config.yaml
n_layer: 12
d_model: 768
n_head: 6
n_kv_head: 6
head_dim: 128
d_mlp: 1536
vocab_size: 50257
activation: "geglu"
norm: "rmsnorm"
norm_place: "pre"
norm_eps: 1e-06
positions: "rope"
rope_base: 12900.0
rope_fraction: 1.0
qk_norm: false
attn_scale: 0.0884
bias: "none"
tie_embeddings: true
parallel_block: false
init: "normal"
init_std_qkv: 0.0266
init_std_o: 0.0
init_std_up: 0.0266
init_std_down: 0.0
optimizer: "muon_variant"
lr: 0.00191
lr_mult_o: 4.0
beta1: 0.93
lr_head: 0.00466
grad_clip: 1.0
warmup_steps: 200
schedule: "wsd"
decay_fraction: 1.0
decay_shape: "pow"
final_lr_fraction: 0.0
batch_tokens: 131072
seq_len: 1024
doc_mask: true
train_tokens: 875300000
steps: 6679
dataset: "wikipedia_en"
Each number is 500 + 25 x the weight over the matrix's rms, rounded and kept within 0 to 999. Layers, rows and columns count from 0. Numbers have three digits each.

# layer 2 MLP up, 1536x768, rms 0.058, rows 572-599, columns 256-287
493565533475488512474517486497488498492539449494537513480496502507467476521517481480480517557508
498518519498470527502530504492497528472508482478489509523485461565529492524524536485539482485495
462493503524500476473445517508515553474534533550441471496525497537518478501518484488518470531491
461534533495509497464523493494445492522475532494451527525505524477504509529542498524486470490485
480502488524553552484547505468478512538489455421471524484505514511527482530488491492493527527493
462519526528556499485536502510503501519520516477550508450498509521511507542539530448496467522530
480440494481537512445492480491506513461534553490502467517522492489476441455522513489534468484480
505482466521494497530501537512477574530487514498495513507501496497509519504503468479509499512505
509489504514495482535538493469530497476476476455468486492522532456514525512503457524527487524498
487511515508480519447485509505468475485490522508445539524514485544498533526502454503509517528507
517514523520471469509484539495542471512504520493512477498467510448486460487495460516477521521486
502473498533544503502518525464469516491461450492521527507554475546528533465480497494514475476508
477540485491500550488504513502504520484482515478465502488534514517494471500500527478545472460499
517517509539475484497485443495488506442519514506530519511504528512485529492514506523463527450515
513456469495506506475495502523496474473522505442508479499495529478451578430508536484506553476540
469512538517507525556463496465502498452522506490451514486500492514505505485503511515488478506471
479481521496493487487485541500504526524468462484473502513514483478491493505535479564548451515501
516459425530515493487515518488511523513517493507489517538543497462541494514509486481503470472485
480482481469437511513501499495503485506464496539465517497507483508508521483506484476492538511488
529517482480488457546530484487530484462511489505532483492524491516521465497530511484489518498500
481538555522512460476486513534495483509513477445519519513501500485501551508494462448483460489507
510545512489520526482546481525497439502528505508486482463487541515508496502476515525487513486423
509471522441517443461427511500526503476479526554492522514464503574522519466533492481552500523497
524488494500451509481501535539480526538461512514429488518474526480495529505489476473474533492510
477519530503478482473514501510521480536447527520493471568496529484520498523521478461493462492480
460492485485546497486516487500529461508532487471512558531515491530491519507477497499487520484486
476446491506540481509525484519511476531511498479541530501476468525471518495498463507493450481480
460468505553484484509525499462522507508485486490539491514495513499477523526458475515501514527476
# layer 2 MLP down (transposed), 1536x768, rms 0.053, rows 572-599, columns 256-287
432472477542505496477505527495504480526476516523480493500478490530507527480470524496459533513497
502537520489541547530483534509521457483468455454512473473530484480527515537487495532510520521486
530513508514537479556491478440480519486502497472517518501502494486541468510513483486516493532512
497491498524490463492509512468457523505494530451503492478533505507506503483464506504489495545477
492506504492522503487509488461513519488481524503527493494494447480517535504519517517525487486440
452492496488514489550536523481511494479540545495519510455472549515519536503503484461542487481532
491506531484545543518456486510507502502515510511529483436463496502531518502495528524526504520541
496521476519463515468480580535479457515545504505503510478519463507493514482531524510536539501454
514502464496505512531494428528517484510451509494514503507520507507447513498523523497500488474500
488464489502476502467524514471472490529467497472508513517508503501505516481512563544535479505490
516509480473507535502529502537489538503517565510528470518511478512534453484533496478465519522502
491499497488505518469524491436504476509461495491507442510455487499485475534512483504550517500451
470516465499501496444555508503503494485496539503518554486497498500536473488510497531489501498528
522511498495486480531447484472480469483520489479501530532507506510459512479541508473502538504502
502483528521490497499520486518504499511471469486494514477503533515440514488523557474526494471525
522490457526506513464523523513493471492537498524546459492461496464474516477495460495460527490442
503487512535543476524520517517469529509453536529475523495495488509490486470503481456486465486474
486476463490499476512498527502523491502467492490501496505512497519531510488514505526488467487477
513467526519526461531497500483523495484526525478552489500481494485520501438524505500510473486499
489517526520511522494459502480458501509461482487473486524483528498463500485467493470476491510520
540526466527483502520488520511530504474468518494491514465513490509535493528493492458529494500514
495507470530465531520477470516524484474487494498484515535434466456476518473517481506512478477462
508476496498471520476468531484498510487519527533514549478468472483501499500453472491532492461505
485500500534497539488529508491499531510483500477513467469475510450509523470478536466519503487498
504490474451510486493504501477510532487502528521497518502518529523449508445564524531455515514448
511517505511491521489537501520528529534505476485505488469458516527525496482509470532507508504520
501499567508518454510508500473504481513516479508455495496450505501481527522526484495494533491529
455568493544470503510511484513516523485493493510489497491505533490511500499495460487478505474503
# layer 2 MLP gate, 1536x768, rms 0.0559, rows 573-599, columns 256-287
499512544499451483510485525483510487482525507499476591507511526506488487480504537500528499505502
509504511530512495515540492539504475512517489467474524527456495483507538491508496482501530470515
547500503526539521518484529488486508489509513519511506474447502488491506480495455512542481472472
537528492512452490487499530478523440485503515531520501487466520510503503474454482534523524468529
480512526487493506493498504517492470506491492497434494494509502453488481439488491489501556505502
475490487505495474502507488484515495499502504507505494551496473459497486510489521514485522516469
488520493499495522565442479500511456510527491502469510494452478498515449479530472542509495483536
545474486491480489475444496493497517467520483507543527520492478480489451493499529487494533494481
505509479488487499516497489529481499499519515503537461481524554489516539481470508481467499471480
524533485519473500492517478504479508521499481521520502457483478483459509530481466509514516499486
520532504522569473520486503472548499480438466477499573462507496520476532503474521417520510513493
540463503512470491496510484462483501525553516515518551530442463467515470510471489500505511530488
491473483540501527499493470509468538521488525519509548508543500500476479503523527510432505464496
541477514529478452480469496489508511468547478492529530457518512500477513463525534536526510524491
536465496534474514534528510514514486511513516488505508490494456501501502483459562536497481522518
523529504483502513456501518504508530519520475470481496510552474530490476465523516513529462488454
499532477551538507505487509530507484523535460455497486532482473500516513501480510496483475538521
521486494514496508529509479535526520476463503473506528480473517510525474510518477491466528510446
500483507473474491528507497502512518524492484534518511460498529459490513472506477515516516539502
498530524494519536478481491514476501498508500513471521500520483505517484510469499480517505503517
534458470486501486512485476516505518489451471549476552561445536487505532464469438508508524415489
519456530474519490514538523484481475502493537496502470449493520470517473512485422526489515491505
543455521488496499439482513501529532520481484494538448502520539494525520491466457500500522503504
479469560472487511460506527512540506516534506505484478520514482489534476505515488486490504491480
494532483496486532550533536445447523523532496471471543480484461431493514513511462475502522504514
452501464490487512527522514501534509525519515495486483550506491473505502474534527482504516525499
498471487510505486494495540475508512486478497475527489517504513573476489533500509533475511514484